config.toml
n_layer = 8
d_model = 160
n_head = 2
n_kv_head = 2
head_dim = 64
d_mlp = 320
vocab_size = 2956
activation = "geglu"
norm = "layernorm"
norm_place = "pre"
norm_eps = 1e-05
positions = "rope"
rope_base = 10000.0
rope_fraction = 1.0
qk_norm = false
attn_scale = 0.125
bias = "none"
tie_embeddings = true
parallel_block = false
init = "normal"
init_std_qkv = 0.0395
init_std_o = 0.0
init_std_up = 0.0395
init_std_down = 0.0
optimizer = "muon"
lr = 0.00787
lr_mult_qkv = 0.5
lr_mult_o = 4.0
beta1 = 0.93
lr_head = 0.00481
grad_clip = 0.5
warmup_steps = 200
schedule = "wsd"
decay_fraction = 0.863
decay_shape = "linear"
final_lr_fraction = 0.0
batch_tokens = 16384
seq_len = 1024
doc_mask = true
train_tokens = 140000000
steps = 8545
dataset = "wikipedia_en"
Each number is 128 + 24 x the weight over its row's rms, rounded and kept within 0 to 255. Layers, rows and columns count from 0. The size above them is the row's rms in percent of the matrix's.

# layer 2 MLP gate, 320x160, rms 0.164, rows 145-159, columns 0-159
size [111  99  99  95 101  98  91  93  97 103  89 104  95  83  97]
[[110 152 128 105 126 151 101 147 203 115 109 149 141 110 146 106 152 132 142  96 187 135  73 156 157 146 145 147  80 135 122  88  93 203 164 140 105 125 161  80 138 153 130 129 145 132 103 118 115  93 164 135 131 141 152 114 140 142 108 148 128  85 110 141 118 158 135 137 105 133 125 121 170 101 117  75 140 103  96 119 163 116 114 148  81 163 111  95 148 120 134 125 112 127 165 134 160 126 156 108 117  75 119 128 107 138 106 116 124 174 139 120 154 155 118 110 149 136 136 148 135 152 108 140 162  94 109 112 113 106 164 128 120  91 145 128  97 147 133 134 113 120 112 158 131 137 135 153 111  97 114 123 158 149 141 121 141 104 106 129]
 [154 110 103  89  81 118 158 171  84 114 132 120 142 100 138 166 113 120 171 132 127 147 126  73 120 129 147 123 135 150 106 157 158 114 134 145  68 149 107 150 126 138 127 119 132 156  85 142 125 101 101 145  56  86 140 107 126 102 128  96 109 121 131  94 133 133 144 121 149 129 126 120 161 127 133 155 122 144 106  95 147 107 146  96 115 170 139 160  99 108 119 105 133 107 132 128 127 168 105 144 166 174 147 130 204 144 134 130 116 153 118  88 123 123 127 143 133 104  82 121 159 148 152 182 117 104  68 112 135 117 123 126 119 138 115 111  98 142 113 149 140 119 132 120 137 110  95 141 129 153 115  80 121 121 138 137 131 166 126 113]
 [105 145 141 144 118 107 122 115 137 117 125 132 153 132 115 109 121 134 152 124 125 103 107 142 144 147 166 143 142 109 143 106  78  95 148 118  99 155 124 129  97 151 136 138 182 133 127 171 134 138  69 140 172 146 175 161 114 119 113 119  95 106 102 147 142 171  71 126 132 105 119  99 125 156 114 185 132 110 136 113 153 130 108 162 132 148 128 139 130 123 125 168  93 123 135 116 158 161  89  72 144  89 157 107 125 116 117  71 111 118 122 144 149 156 147 142 131 123 138 104  73 140 155 126 143 127 134 109 109 108 133 130 176 138 171  74 144 101 126 106 153 129 114 115 125 187 112 114 109 169 149 139 120 125 131 100 120 142  96  91]
 [103 188 143 112 169 139 118 127  96 149 142  93 125  95 121 139 110 136 134 129 120 100 169 135 117 162 137 101 111  80 134 131 138 108 106 117 120 132 113 112 142  90 147 106 160 144 140 123 121 140  84 128 143 132  95  71 143 128 131 160 124 101 102  90 171 154 123 100 143 111 129 128 141 102 132 104 151  99 112 134  78 114 131 132 115 166 164 174 137 119 165 147 129 140 116 123 136 154 146 125 138  88 147 120 173  93 109 141 115 119 143 112 141 143 113 131 122 140 105 135  84 163 194 120 122 136 125 116 137 166 179 110  89 118 161 146 118 130 103 132 130 107 149 113 139 150 103 123 107 169 134  87  80 134  81 160 123 133 188 120]
 [150 156  64  99 136 127 105 133 120 124 131 138 123 150 135 114  92 116 148 124  95 117 116 151 130 181 143 143 195 127 105 130 121 102 134 118 184 125 152 121 111 161  82 136 155 130 128  84 147 174  93 167 139 141 121  91 109 109 118 155 128 133 123 121 117 123 143 151 118 114 142  82 145 138 139 141 157 142  83 136 124 147 128  68  96 141 102  99 173 154 167 146 125 160  90 151 106 139  99 104 163 160 157 169 113 118 115 142  98  88 111 138 165 157 143 133 135 137 121  69 152 120 139 126 140  82 156 150 157 135 132 132 141 118 129  97 107 144 116 114 124 149 115 101 119 145  94 139 114 135 150 163 115 145  93 137 136 106 143 123]
 [111 109  95 123  92 147 142 101 138 117 144 139 144  97  82 109 121 162 132 151 124 155 133 133 192 114 101 119  94 123 140 176 160 148 150 108 100 104 172 139 126 135 120 123 143 108 121 103 131 130 142 113 142 121 110 109 187 139 134 124 104 105 136 128 148 165 126  98  90 105 152 160 142 116  88 111 161 113 134 122 158 110 127  99 156  75 122 117 135 101 117 132 129  97 139 146 156 173 151 119 113  72 145 115 133 123 137 123 135  94 120 150 151 143 152 143 185  76 161 108 112 155 183 111 144 138 139 133 146  85 136 123 165 119  95 164 149 136  92 119 122 147 132 143 151 151 147 137 110  68 122 109  98 163 143 120 154 121 107 133]
 [127 113 129 103 132  64 119 113 139 115 125 136  95 132 155 114 160 141 155 153 140 125 141 123 110 131 138 144 182 142 125 163 103 153 192 153 143 167 120 125 115  89 182  85 129 172 101 132 131 129 145  84 125 161 122  79  86 111 122 128 106 125 134  99 138 160 132 110 133 164 135 145 136 130 112 160 122 125 142 165 161 109 106 111 138 135 146 135 139 116 146 133 133 116  85  80 112 107 122 102 105 185 126 112 116 124 113  89 138 108 155 145 140 126 112 132  43 153 150 130 126  97  81 162 123 131 122 132 121 161 138 129 142 158 125 120 115  97 125 113 128 118 133  84 133 132 116 142 151 145 123 147  99 111 153 119 161 151 149 186]
 [124 157 131  94 125 141 172 179 119 110 172 123 121 165 122  96  97 131 141  87 154 123 167 141 169 103 133 139 163 118 118 133 136 144 118  80 157  91 142 135 165  93 135  99 145 120 124 126 117 132 141 120 141  89 100 124 130 131 105 149 121 141 143 150 120 152 121 133 136 119 159 133 141 133 128  86 111 166 146 165  67 134 161 102 142  94 169 162  88 127  76 150 128 135 131  88 146 130  86 164 149 145 155 100 112 170 130 130 126 134 133 119 138 146 116 147 180 121  85 123 107 110 145 109 152 144 130 144 120 152 123 137 156  85 119 151 113 108 119 115 151 102 101  83 173 122 132 137 121  96  86 155  85 131 112 121 122  97 108 115]
 [126 107 137 170 122 105 146 119 133 147 114 110 130 126 158 145 108 132 144 116 115 181 169 142 172  74 114 103  97 119 118 146 170 145 119  93  86 142 109 127 163 129 125 154  99 137  75 148 134 117 148 135 128 126 134 106 139 174 139  97 173 101 105 110 101 146 105 146  93 152 111 120 131 125  82  84 137 141 195 128 126 150 110 139  78 131 133 119 172 125 155 118 120 152 158 147 115 130 127 109 112 162  97  96 138 103 138 151 136 126 105 127 130 118 115 135 153 133 121 165 133 120  97 143  79 148 122 152 108  89 131 134 106 146 140 137  80 131 163 119 165  84 109 159 145 136  78 123 116 144 118 121 149 136 150 103 114 160 173 151]
 [130  89 102 159 157 106 166 112 104 155 112  60 113 153 103 138 105 167 155 151 134 125  81 131 135 136 138 147 117 149 149 139 132 111 148 148 113 102 150 150 137 125 119  97  67  72 148 115 108 140 132 122 199 109  83 139 146 111 158 140 126 123  94 141 148 125 135 147 115 119 161 139 149 115 118 144 123 121 128 130 119 110  89 139 118  84  80 153 136 134 144 117  91 146 145 133 145  95  97 137 130 131 110 185 158 126 136 140 114 129 138 151 133 148 139 118 169 112 112 142 111 140 171 178 133 116 107 134 130 127 147  97  70 160 142 144 130 131 140 123 132 112 105 138 139 130 141 166 132  44 118 124 135 114 136 105 141 146  93 123]
 [150 137 140 122  96 137 126 114 134 137 158 133 109 155 136 112 124 113  94 167 124 129 142 137 138 110 168  61 119 109 150 135 119 151  81 165 138 130 143 132 145 154 116 143 177 127  87 148 108 127 131 110 134 133 136 114  81  93 187 126 108 153 179 105 130 158 135 105 142 145 114 133 106 133 163 132 136 111 101 117 154 202 168 142 127 122  99 146 112 140  84 136 155  95 158  88  72  90 112 128 119 143 147 108 161 136 154 109 140 147 108 144 172 141 154 150 122 104 144 108 119  81 131 108 128 103 138 109 122 150 117 116 119 165 153 107 124  86 117  99 111 147  93 124 104 154 146 147 117  73 106 118 104 137 119 122 154 121 134 103]
 [123 122 108 160 104 111 112 128 122 103 116 163 172 178 166 103 180 143 134 119 164 116 136 132 136 115 128 130 136 140 100 134 109 126  99 116 128  80 142 149 147 157 101 137  96  74 128 117  81 121 131 122  99 124 122 118 119 136 126 168  94 116 165 171 148 137 118 144 148 177 128 106 117 157 115 100 116 129 134 114 144  89 142 108 125 124 167 115 142 149 166  72 151 153 105 113 132 135 120 121 137 135 192 146 171 139 143 128 123  96 163 130 104 102 136 152 120 139 104 140 123 124 147 121 142 146 143 117 125  90 105  81 183  71 137 113 124 168 152 116  90 117 142 110  99 123 145 159 147 110 158  89 126  88 132 112  93 139 119 103]
 [113 114 141 117 145 111 122 159 157  95 124 126 163  91 140 126 163 151 113 118 107 138 118 143 123 124 113 149 166 141 106  94 149 165 141 118 157 165 125 148  96 112  72 125 125 132 135 110 144 124 147  95 127  83 117 151 122 102 159 158  91 133 168 112 166 101 119 122 126  69 113 135 147 142 112 155 116 143 144 107 135 144  77 136 132 154 137  95 117 165 114 114 148  88  85 129 143 126 114 152 119 127 166 106 155 172 115 162 148  88 119  89 124 150  87 104 152 102 159  99 149 134 140 112 179 161 103 141 151 134 140 128 122  77 142 139  65  82 143 126 135 116 115 104 110 131 134  90 107 126 137 126 132 144 114 143 127 178 159 120]
 [141 149 116 133 169 151 123 108 117 112  81 152 129 119 136 159 158  84 130 149 175 132 104 138  99 172  91 112 138 132 138 166 113 123 119 155 132  99 142 144 147 119 112 143 140  97 131 142 148 102 121  95 129 112 127 158 174  97 141 123 129  99 171  95 165 140 150 114 142 117 164 130  92 148 121 184 129 114 145 154 137 113 129 156 165  98  98 159  99 125 136  81 116  92 132 129 140 102 138 130 145 121 117 115 142 135 140 159 121 104 165 142 131 146 125 132 191  95 129 101 152 132 161 100 129 106 167 145  90 125 158 104 105  78 101 146 126  93 143 129 108 143 123 121 157 130 144  99 118  80 105 136 162 106 110 133 124  55 138 135]
 [ 89 118  85 106 127 164 142 112 154 133 145 124 140 129 134  98 119 125 168 151 146 132 181  99 130 117 131 102 121 112 137 109 126 118  76 125 146 103 106 106  92 121  91 150 125 136 158 169 153 128 152 114 102 119 143 114 137 162  96 123 118 160 148 136 102  85 114 105 166 175 107 201 101 107 165 134 164 142 103 111 157 151  78 126 128 134 127 146 143 121 125 157  95 135 172 136 169 156  98 151 103 120  82 114 142 137 146 122 112 128 147 122  99 145 123  97 164 140 116  79  84 130 142 152 139 148 122 105 125 112 141 128 120 152 112 112 121 149 153 131 145 120 135 119 141 141 145 167 152 175 141 118 152 196 126 100 130 108 117 150]]
# layer 2 MLP up, 320x160, rms 0.158, rows 145-158, columns 0-159
size [123 103  99  98 105 111  93  86 103 105  97 102 102  86]
[[150 187 138 147 138 151 110 110 147 139  80 149 126 126  90 163 114 119 100 107  80 121 124 158 157 138 134 128 133 162 121  96 108 137 139 142 116 167 134 127 101 130 119 159 111 123 124 115 158 121 162 101 136 146 120 106 125 142 135 183 132 109 135  97 134 157 189 138 109 129  94  88 153 152 105 190 113  93 115 147 165 140 127  93 117 117 150 117  96 140 140  96  94 134 150 131 137  84 109 130 124 142 144 124  91  89 128 104 107 111 116 127  57 138  86 149 117 144 125 110 156 132 140 139 117 115 138 116 106 140 136 141 110 145 157  94 119  81 118 145 107 133 178 118 112 151 154 127 134 110 138 115 126 114 128 147 124  79 173 186]
 [116 133 109 128  80 111 151 170 110 111 135 139 116 164 118 143 138 164 128 109 113 145 134 127 133 111 140 152 146 171 116 130 184 100  83 145 104 113 166 160 154 177 162 160 142 113  81  95 119 148 107 112 129 139 154  76 142  96 109 124 107 106 158 141 149 133 112 163 114 139 142 100 162 131 130 147  79 125 123  98 143 164 159 111 102 130 149  72 110 153 135 132 132 113  86 126 159 121 131 128 140 188  90 122 120 121  80 118 132 125 116 114 126 124 136 100 134 114 128 145 146 145 136 125 104  62 153 114 167 125 122 139 130 154 106 120 122 136 177 143 188 125 137 107 130 102 191 131 136 137 102 109 120 144 126 138 124 140 145 123]
 [107 123 153 159 122 107  82 105 151 155 146 124 113  77 120 129  67 146  99 111 134  91 110 200 122 116 163 150 135 110 138  88  96 133 179 117 132 132  83 152 135 122 129 171 108 159 141  95 153 118 124 101 118 156 117 111 117 144  88 111 114 122 114 145 147 116 123 181 105 124  97 107 160 127 159 135 139 102 123 138 137 105 149 163  60 140 130 133 117 117 148 143 117 153 106 135 133 162 136 127 129  84 160 121  84 122 143 122 131 112 108 136 141 130 174  93  96 135 139 112 143 117 119 127 139 152 143 102 131  92 130 114 144 137 133 116 123 129 146 106 138 106 157 170 130 105 174 148 144 195 103 117 126 140 142  89 130 140 103 156]
 [109 151 106 130 153 129 108 128 118  85 126 123 159 141 117 126 105 132 158  94 139 121 202 138 146 148 158  96 120 132 147 135 136 109 107  80 121 134 121  82 148 139 141 103 112 142 157 125 116 146 155 146 159 126 120 111  96 154 123 159 148 115 132 125 138  99 172 170 183  94 123 175 146 121 111 134 117  68 153 129  98 113 151 138 140 129 151 120 128 124 101 169 116 117 142  88 131 133 150 104 186 145 143 148 123 144 118 131 100 127 137  98  52 129  96 143 127 114 130 133  90  96 139 121 145 102 135 135 124 146 138 126 115 148 170 126 145 112 121 123 183 124 117 125 156 121 173  79  97  97 130 119 119 109 152 126  77 158 133 155]
 [142  98 148 146 126 122 152 191 129 160 130 157 119 116 152 112 125 124 123 146 120 126 102 132 165 135 123 147 111 111 121 130  90 131  91 138 145 112 131 116 106 106  86 108  99 105 120 135 137 149  95 105 135 133 149 144 129 137 144 140 160 127 105 126 110 111 165 124 180 142 126 124 112  92 101 166  98 100 163 138 114 101 143 127  82 134 124 154 116  68 112 139 136 106  98 135 130 153  72  77 116 139 109 142 164 147 146 164 115 120 162 124 151 115 167 132 129 107 100  52 126 117 127 138 158 113 134 136 117 192 147  79 131 115 106 110 140 128 153 171 162 134 132 162 165  94 162 125 130 147 139 142 155 120 117 153 148 122  73 146]
 [111 143 127  99 121 169 142 136 101 123 135 127 137 125 149 139 131 128 107 134 109 114 121  72 147 117 109 113 116  43 150 140 111  96 108 113 114 125 156 133  78 152  95  99 171 120 136 159 154 129 134 157 138  77 176 173  78 168 135  93 145 162 144 142 115 113 129 126  97 147 141 125 125 159 150 117 127 128 148 131 121 138 141 140 116 159 128 134 136 185 132 137 119 108 131 131 108 119 137 130  89 112 153 155 139 169 146 135 146 128 113 117 153 108 120 185 107 147 147 119 147  62 137 142  93 137 153 105 139 168 121 112 158 105 113 106 112 123  92  84 108 172  99 147 116 124 118 170 125 108 119 121 175 133 108 121 137 154 158 109]
 [136 101 142 196  92 107 129 115 125  75  95 185 136 141 151 138 147 125 112 127  84 151 137 141 109 158 131 142 120  97 118 129  89 130 128 165 152 143 125 120 159 125 136 113 138  99 108 115 113 119 141 154 114 173 131 141 102 106 123  84 153 128 117 135 171 127 163 121  97 119 120 137 149 167 132 146 111  72  91 139 129 170 133 153 101 100 175 135 159 113 156 118 152 131 129 109 112 126 151 101 151  76 172 141 119 122 125 155 107 140 115 162 116  63 111 128 101 105 143 165 139 129  62 164 146 109  91 132 103 159 144 109 145 150 106 143 137 146 117 102 122 144 119 132 138 147 151 115 115 117 121 121 161 109 114 122  88 113 104 148]
 [150 161 147  89 102 131 155 128  75  87 155 158 108 191 146 148 110 125 119 129 155 130 184 107 132 155 140 146 154 100 156 129 161 134 109  94 143 143 126 162 152 110 148  99 112 125 129  92 132 115 145 143 146  97 111 111 138 159  87 149 147 149 118 130 136 156  81 127 185 157 138 156 107 155  99  62 114 143 148 167 117 129 108  93 100 103 146 134 134 160  94 128 128 128 165 136  92 100  94 171 142 113 155 115 111 128 127 110 148 119 144 111 119 139 104 136 142 121  99 135 103  94 147 140 148 143 134 106 138 158 158 154 142 121  86 137 129 140 156 112  96 106 120  95 150 134 131 135 126 151  85 131  94 126 109 124 119 121  81 103]
 [134 120  93 111 103 160 124 113 112  96 147 158 121 151 145  95 176 161 175 114 129 160 139 105 155  93 129 149 143 159 170 102 150 117 110 135 156 109 153 100  98 112 146 107 136 134  98 156 136  97 135  97 122 131  95 151 154 140 107 172 118 126 109 112  99 114  92 159 134 147  98 121 115 120 120 106 140 139 114 129 114 130 147 131 145 106 160 125 158 130 103 127 138  97 142 126 140 124 130 178 160 146 101 140 107 131  81 108 145  95 170 139  75 162 112 152 109 140 103  94 126 107 169 111 139 133 111 110 127 151 150 169 184 172  71  92  85 137  98 132 164 114 114  97 117 147 145 119 179 133 156 138 131 110 107 128 131 113 126 113]
 [127 112 139 168 100 145 133 147 121 130 124 145 155 117 119 109 144  94 151 122 134  91  80 125 110 109 149  92  62  94 116 137 115 138 137 142 112 174  83 156 108 133 130 110 131 157 164  99 129  87  95  91 159 141 120 121 134 133 138 103 105 118 126 144 138  82  76 124 108 185 138 154 111 166 126 126 133  97 112 107 102 129 141 118 141 176 143 139 150 135 141 161  85 117 143 160 163 108 163 126 161 171 104  97 142 129 104 163 115 108  88  91 143 147 138 118 160 161 117 151 125 131 137 136  91 148 131 114 125 134 153 136 140 114 151 106 186  91 140 144  69 137  99 116 138 128 116 122 104 105 100 128 106 146 143 146 157 145 130 144]
 [131  80 167 161 108 101 119 126 106 124 123 173 129 128 160  94  86 132 103 153 137 177 124 115 141 106 161 137 128  92 129  87  97 162  80 152 153 116 152 140 132 134 108  72 123 131 111 126 132 148 126 119 155 131 128 118 149 119 150  77 127 189 121 113 129 144 147  74 147 149 117 163  99 147 142 104 127 114 143 125 134 156 127 115 116 100 115 112 105 132 121 143 130 126 105 125 134 102 109 127 156 120 165 130  97 135 135 101 128 129  83 136 162 150  90 153  99  97 187  99 151  86 168 115 104 110 111 129 102 133 104 119 137 162 132 125 124 135 136 134 152 162 136 151 173 111 118 151 108 163  89 180 117 146 169 113 128 109 118 154]
 [119 106 147 137 108 142 114 170 146 138 161  87 148 188 110 118 151 140 137 126  98 168 157 123 175 106 126  90 126  92  57 168 148 102 135 124 123 137 153 132 125 156 141  81 135 158 133 122  65 136 125 133 170 101 119 161 106 132 133 131 141 145 110 112 108 131 144 126 161 151 142 148 142 156  81 139  82  92 173 155  99 128 123 130 129 144 118 109 145 117 138 127 139 115 109 126 132 107 124 134 163 115 138 153 138 159 117  79 144 154 187 112 129 137 131 111 116  95 104 138 126 135 102 150 134 138 142 158 114 133 119 114  84  96 147 113 128 132 131 140 139 131  67 151  83 126 158  88 121 121 130 131 125 138  92 175  95 107 115 151]
 [ 94 116 172 101  98 135 146 161 114 104 138 151 164 201  79  89 104 130 103 104 103 120 128 146 145 108 112 136 162 126 120 149 123 157 157 142 139 136 113  69 132 134 115  57 112 122  84  64 114 157 106 125 146 117 130 132 120 113 125 107 158 111 113 123 128  94 131 127 154 139 140 145 108 105 140 107 138 115 162 118 124 153  87  88 124 154 142 177 124 136 167 122 148  96 148 120 153 145 145 147 119 137 134 167 130 164 168 129 133 126 114 108 122 104 186 135 117 110  96  99 108 160 115 148 122 148 123 138 138 174 118 131 110 123 121 131 142  94  86 164  98  86 152 151 139 123 147 106 120 123 139 131 133 149 127 147 163 143 131 125]
 [154 110 134 158 141 168 114  85 129 118 144 134 123 122 151 140 139 100 110 193 163 132  65 112 135 149 101 124 140 165 159 128 105 130 126 166 148 161 129 126 175 117 112 138 149  84 119 125 126 109 126  95 110 132  96 143 139 129  83 137 119 102 112 130 108 119 121 147 185 157 128 162 146 191 127 140 101 113 135 140 122  83 125 152 116 106 107 136 121 124 150 135  91  90 117 148 130 147 144 140 153 139 104 128 136 171 127 145 104 107 167 126  93 133 130 140 141 105 175  91 130 103 112  72 120  86 168 131 123 128 122 112 119 115 117 161 129 115 141 135 141 103 133 111 151 143 178 111 161 103  76 148 128 111 105 132 123  70 109 121]]
# layer 2 MLP down (transposed), 320x160, rms 0.0732, rows 145-158, columns 0-159
size [109 100  95  94 109  98  89  95 101 100  92 103 103  89]
[[ 90  91 143 137 145 111 165 124 110 111 162 129 115 112 134  93 148 149 101 129 152 175 151 123 140 144  81 120 108  89 127 144 169 101 128 126 121 129  88 130 123 137 115 107 157 129 142 142 118  92  96 121 154 109 168 118 115 149 139  97 127 172 129 121 124  95 100 122 163 142 175 157  99 125 166 102  97 212 144 102  90  91 148 126 145 116 102 130 116 150 133 155 119 161 143 153 123 139  93 125 142 174 142 107 116 141 123 139 131 128 131 120 160 122 166 127 118 107 117 138 150 101 143 123 142 195 138 129 116 133 142 131 118 119 116  80 125 143 112 133 103 146  87 126 170 132  59  84 143 129 137 170 110 118 131 120  99 108 127 122]
 [133 155 123 135 172 157 160  98 162 114  93 159  93 139 134 100 126 118 181 118 112 106 140 122 112 140 144 100 121 105 164 106 119 132 143 156 129 150 111 111 111 127 115 111  92 154 146 148 163 137 153 133 127 110 132 104 119 176 115 122 140 109  88 132 103 100  89 155 121 135  88 141  99 117 144  90 137 138  89 127 125 105 133 178 169 127  83 146  98 106 110 146 128 137 140 123 106 129 137 179  90 100 143 113 115 118 166 133 154 160 110 113 158 124  90 128 128 155 164 119 143 160 129 152 125 117 137 139 117 108 170 121 106 104 103 156 133 102  71 120  82 151 100 150 123 145  92 125 133 150 154 154 131 163 163  88 136 129 171 172]
 [140 137 151  90 129 100 122 140 150 113 152 138 137 150 145  95 198 136 150 145  86 111 115 145 150 136 133 125 131 120 122 155 110 159  84 137 156 119 155 164 150 127 132 119 143 159  93 158 105 116 113 123 135 122 124 168 137 160 139 114  84 127 129 124 128 108 131 126 156 150 104  97 120 119  98 136 137 146 101  73 139 134  89 184 155 152 102  78 144 134 107 131 116  94 129 118 143 109 119 169 125 141 107 159 115  79 155 135 130 152 125 124 106 121  92 130 165 131 135 118 110 130 165 143 123 138 123 108  74 170 134 107 121 112 147  93  97 139 114 132 107 163 156  86 145 131 178 178 135  86 160  86 135  91 129 141 141  99 127  93]
 [104 104 102 157 109 133 150 197 121 148 148 118 118 125 164 132 151 165 130 128 140 134 129 120 116 122 100 164 110 119 126 165 125 129 135 167 110 140 142 139 147 130 138 117 138  90 109 131 106 100 147 116 131 109  67 110 141 171 134 171  63 125  89 119 101 127 128 134 137 131 126 122  88 166 120 113 138 150 142 116 149 123 168 122 127 157 121 137 105 123 162 102 134 133 141 153 163 172  97 128 129  51 125 104 159 129 123 110 124 122 132 117  91 140 144 128 167 144 158 117 122 170 130  90 115 135 127 107 166 110 154 124 120 146 117 139 153 124 124  71 100 119 101 117 159 151  41 114  97 151 143 159 120 112 112 132 135 126 109  95]
 [163  93  91 113 139 128 155  97 125 105 175 139 183 124 103 154 144 139 122  88 105 138 147 116  90 108  99 130 136  87 149 104 117 151 111  91 105 112 114 160 113 128 165 171  98 105 116 136 111 104  92 126 133 111 142 118 135 142 116 121 113 129 153 142 144 105 113  99  87 136 105 113 138 133 119  98 166 194 122 144 121 139 129  94 107 101 131  99 119 159 137 143  98 129 178 164 144 134 124 138 186 129 135 122  91 107 140 106 150 158 108 160 135 173 114 115 113 138 200 170 123 131 143 144 166 111 119 153 159 126 132  94 111 144 143 115 136 127 120 147 107 134 127 118 106 130 153 124 134 177 107 132  90 149 117  85 136 125 169 114]
 [128 119 106 148 129  89 123 104 129 128 103 125 137 109 108 124 120 173 105 158 112 136 122 167 181  99 138 116 140 165 135 151  96 133 159 136 115 115 131 162 138 117 151 140 110 126 105 135  99 130 158 148 135 142 170 113 136 147  82 144  99 124 131 143 119 103 142  94 146 116 108 125 136 134 160 124 143  95 127 177 141  62 135 104 129 138 140 120 143 158 168 151 113 126 164 104 141 114 118 120 140  97 114 102 114 128 119  97  87  89 113 140 153 159 105  67 134 120 106 170 117 162 122 113 111 111 155 119 134  65 135 155 103 118 217 125 155 165 138 115 125 141 137 138 170 115 129  84 141 153 146 135 125 149 139 153 104  97  91 117]
 [150  98  60 146 101 113  92  99 152 161 103 135 135 111 155 115 121 138 125 132  81 106 112 126 104 133 130 130 126 108 148 118  91 136 150  91 124 134 125 163 121 113 125 165 153 120 114 141 112  88 159 111 153 155 167 119 102 144 118  99  91 150 141 139  99 140 122 101 111 116 179 133 168 173 148 179  91 121 112 105  99 135 132 129 144 127 158 196 130 112 148 106 115 120 148 124  94 111 118 139 124 117 127 132 102 101 147 177 117 166 145 151 138 108 114 126  85 146 120 156 131 134  73 114 143 100 101 104 127 159 143 109 149 160 134 187 139 125 134 100 118 171 112 136 103 118 121 124 140 161 158 112 135 164 143 148 160  96 126 111]
 [137  84 132  97  83 122 131 117 107 132 145 132 108  90 163 127 142 138 148 115 100 125  81 127 131 147 126 109 127 130 130 141 132 165 156  80 123 100 138 169 132 128 143 141 124 125 139 166 161 103 122 155 126 117 136 133 123 107 124 155 144  94 144 125 138 132 162  96 141 121  74 113 137 153 170 103  67  94 124 105 166 144 141 151 135 129 125 168 130 159 121 101  78  82 118 122 117 138 154 143 107 118 146 117 177 148 144 140 100 115 113 154 113 125 122 132 120 140 145  56 123 118 143 150 125 154 128 122 132  82 130  88  59 137 108 158 119  94 134 168 127 128 160 162 136 159  92  91 163 150 126 128 145 115 141 154 155 151  92 122]
 [119 154 123 149  98 125 140 172 120  96 131  87 133 118 133 162 123 106 111 154 154 133 106 151 110 122 119  90 128 117 148  84 109 122 117 112 131 191 137 136 106 114 149 157  99 102  79 109 134 116 120 145 118 147 194  94 107 139 117  81 132 101 114  66 133 134 147 122 122 122 121 135 126 143 169 130 101 115 109 132 180  99 180  97 101  92 127 112 119  87 137 148 141 130 142 164 129  98 137 133 125 111 122 127 123 114 139  96 140 185  99 126 128 126 127 133 136 166 109 156 121 132 129 139 132 131 144 142 130 114 148 108 141 131  99 126 159 161 156  91 191 156 176 148 154  85  85 148  94 108 124 139 146 157 159 125 135 156 106 136]
 [ 92 136 122 136 123 170 169  91 123 122 176 148 119 122 113 122 142 153 158 165 137 150  70 131 147 127 169 131 109 111 132 157 148 139  78 112 148 118 175 161 122 141 145 108 101  95  95 115 124 144 180 128 202 118 165 132 123 110 115 136 150 164 105 149 113  58 145 133 128 189 113 139 148 128 136 113 169 139 116 132 105 117 114 101 117 120 142 131 139 140 152 112 109 109 130 131 109 161 146 145 157 108 113 109 161 180 161 109 120  85 166 114 129 146  93 110 132 143 132 115 127 116 138 136 106 107  88 122 129 111 124 151  97  80 160 123 143  97 101 116 140 111 126 142 108 116 126 107 105  86  93 110 139 122 114 114 122 153 124 116]
 [100 115 126 113 181 164 119  88 168 125 100 128 143 110 125 125 164 114 157 111 117 126 113 144 126 124 116 110 133 138 151 103 116 115 132 125  94 129 101 158 117 143 153 194 123 123 155 112 134 109  89  85 107 158 139 117 140 179 136 161 136  97 129 113 159 111 168 110  99 103 114 116 151 105 137 162  98  80 129 122 133 100 130 121 105 156 161 147 167 131 163 144 151  91 114 132 105 139 113 101 108  81 133 166 146 106 118  94 161 135  98 153  73 109 104 162 160 156 101 102 118 145 154 113 129 114 151 115  99 161 136 109 111 140 116 106 145 119 122 127 148 160 146 157 122 101 109 125 174 116 122  88 142 156 192 120 122 115 139 144]
 [132 156 138 140  98 120 120 100 149 162 158 110 116 109 126 117 120 123 163 100 120 109 118 123 131 120 128 169 130 111 150 105 153 135 112 162 120 158 120 126 175 172  96 139 111 152 148 114 136 165 153 152 138 158 126 131 136 118 139 130 145 103 134  95  91  90 128 107 103 123 164  63 129 100 149 121 167 120  96 106 116 171 101 152 121 112 114 119 107  72 175 156 133 122 113 136  87 106 156  96 131 119 102 161 151 166  89 150 121 140 126 153 176 133 131 114 140  92 118 127 156 148 162 130 108 131 130 132 125 119 146  80 134 127 153 118 116 111 102 131 118 117 132  79 127 171  93 128 185 113  74  86 122 123 122 130 184 146 131 137]
 [146 152 120 124 168 118 167 112 121 131 126 140 167 110 116 142 131 125 139 139  94 129  86 161 104 109 157 116  85 112 107 118 156 132 127 138 115 127 159 117  89 127 121 126  80  67 120 146 109 126 130  90 155 189 164  84 141 133 126 173 133 128 149 115 155 119 108 110 100 143 136 113 124 146 135 132 112 163 115  94 120 147 110 157 115 129  89 154 128  89  94 137 135 161 139  92 127 162 114 113 136 124 123 137 137  96 115 161 143 131 141 148 147 128  93 172 145  92 149 124  90 101 143  98 144 124 116  86 132 164  87 180 107 105 119  93 104 147 125 112 146 190 126 119 165 130 155  98 116 138 177 122 112 145 123 160 111 158 141 144]
 [155  71 116 137 130  68 116 163 133  99 166 105 188 107 107 166 147 129 143 181 144 114 122 123 111 107 134 111 168  99 142 137 110 122 119 154 116 127 154 142 136 162 203 154 106 101 136 151  93 130 131 151 130 106 153 121 161  78 151 129 132 119 136 134 136 128 163 132 125 110 126 104 111 148 113 139  98 134  77  98 151 121 154 138 109 145 149 140 114 132 164 137 126 117 124 152 125 156 111 156 126 137 147 161 164 113  80  91 107 137 125 117 174 119 114 131 110 112 135 127 125  82 111 101 151 149 120 139 149 181 136 113  93 106 130 108  96 134 136 156 136 161 143  96 115 114 117 104  99  98 139 116 147 154 160 132 132  79  98 137]]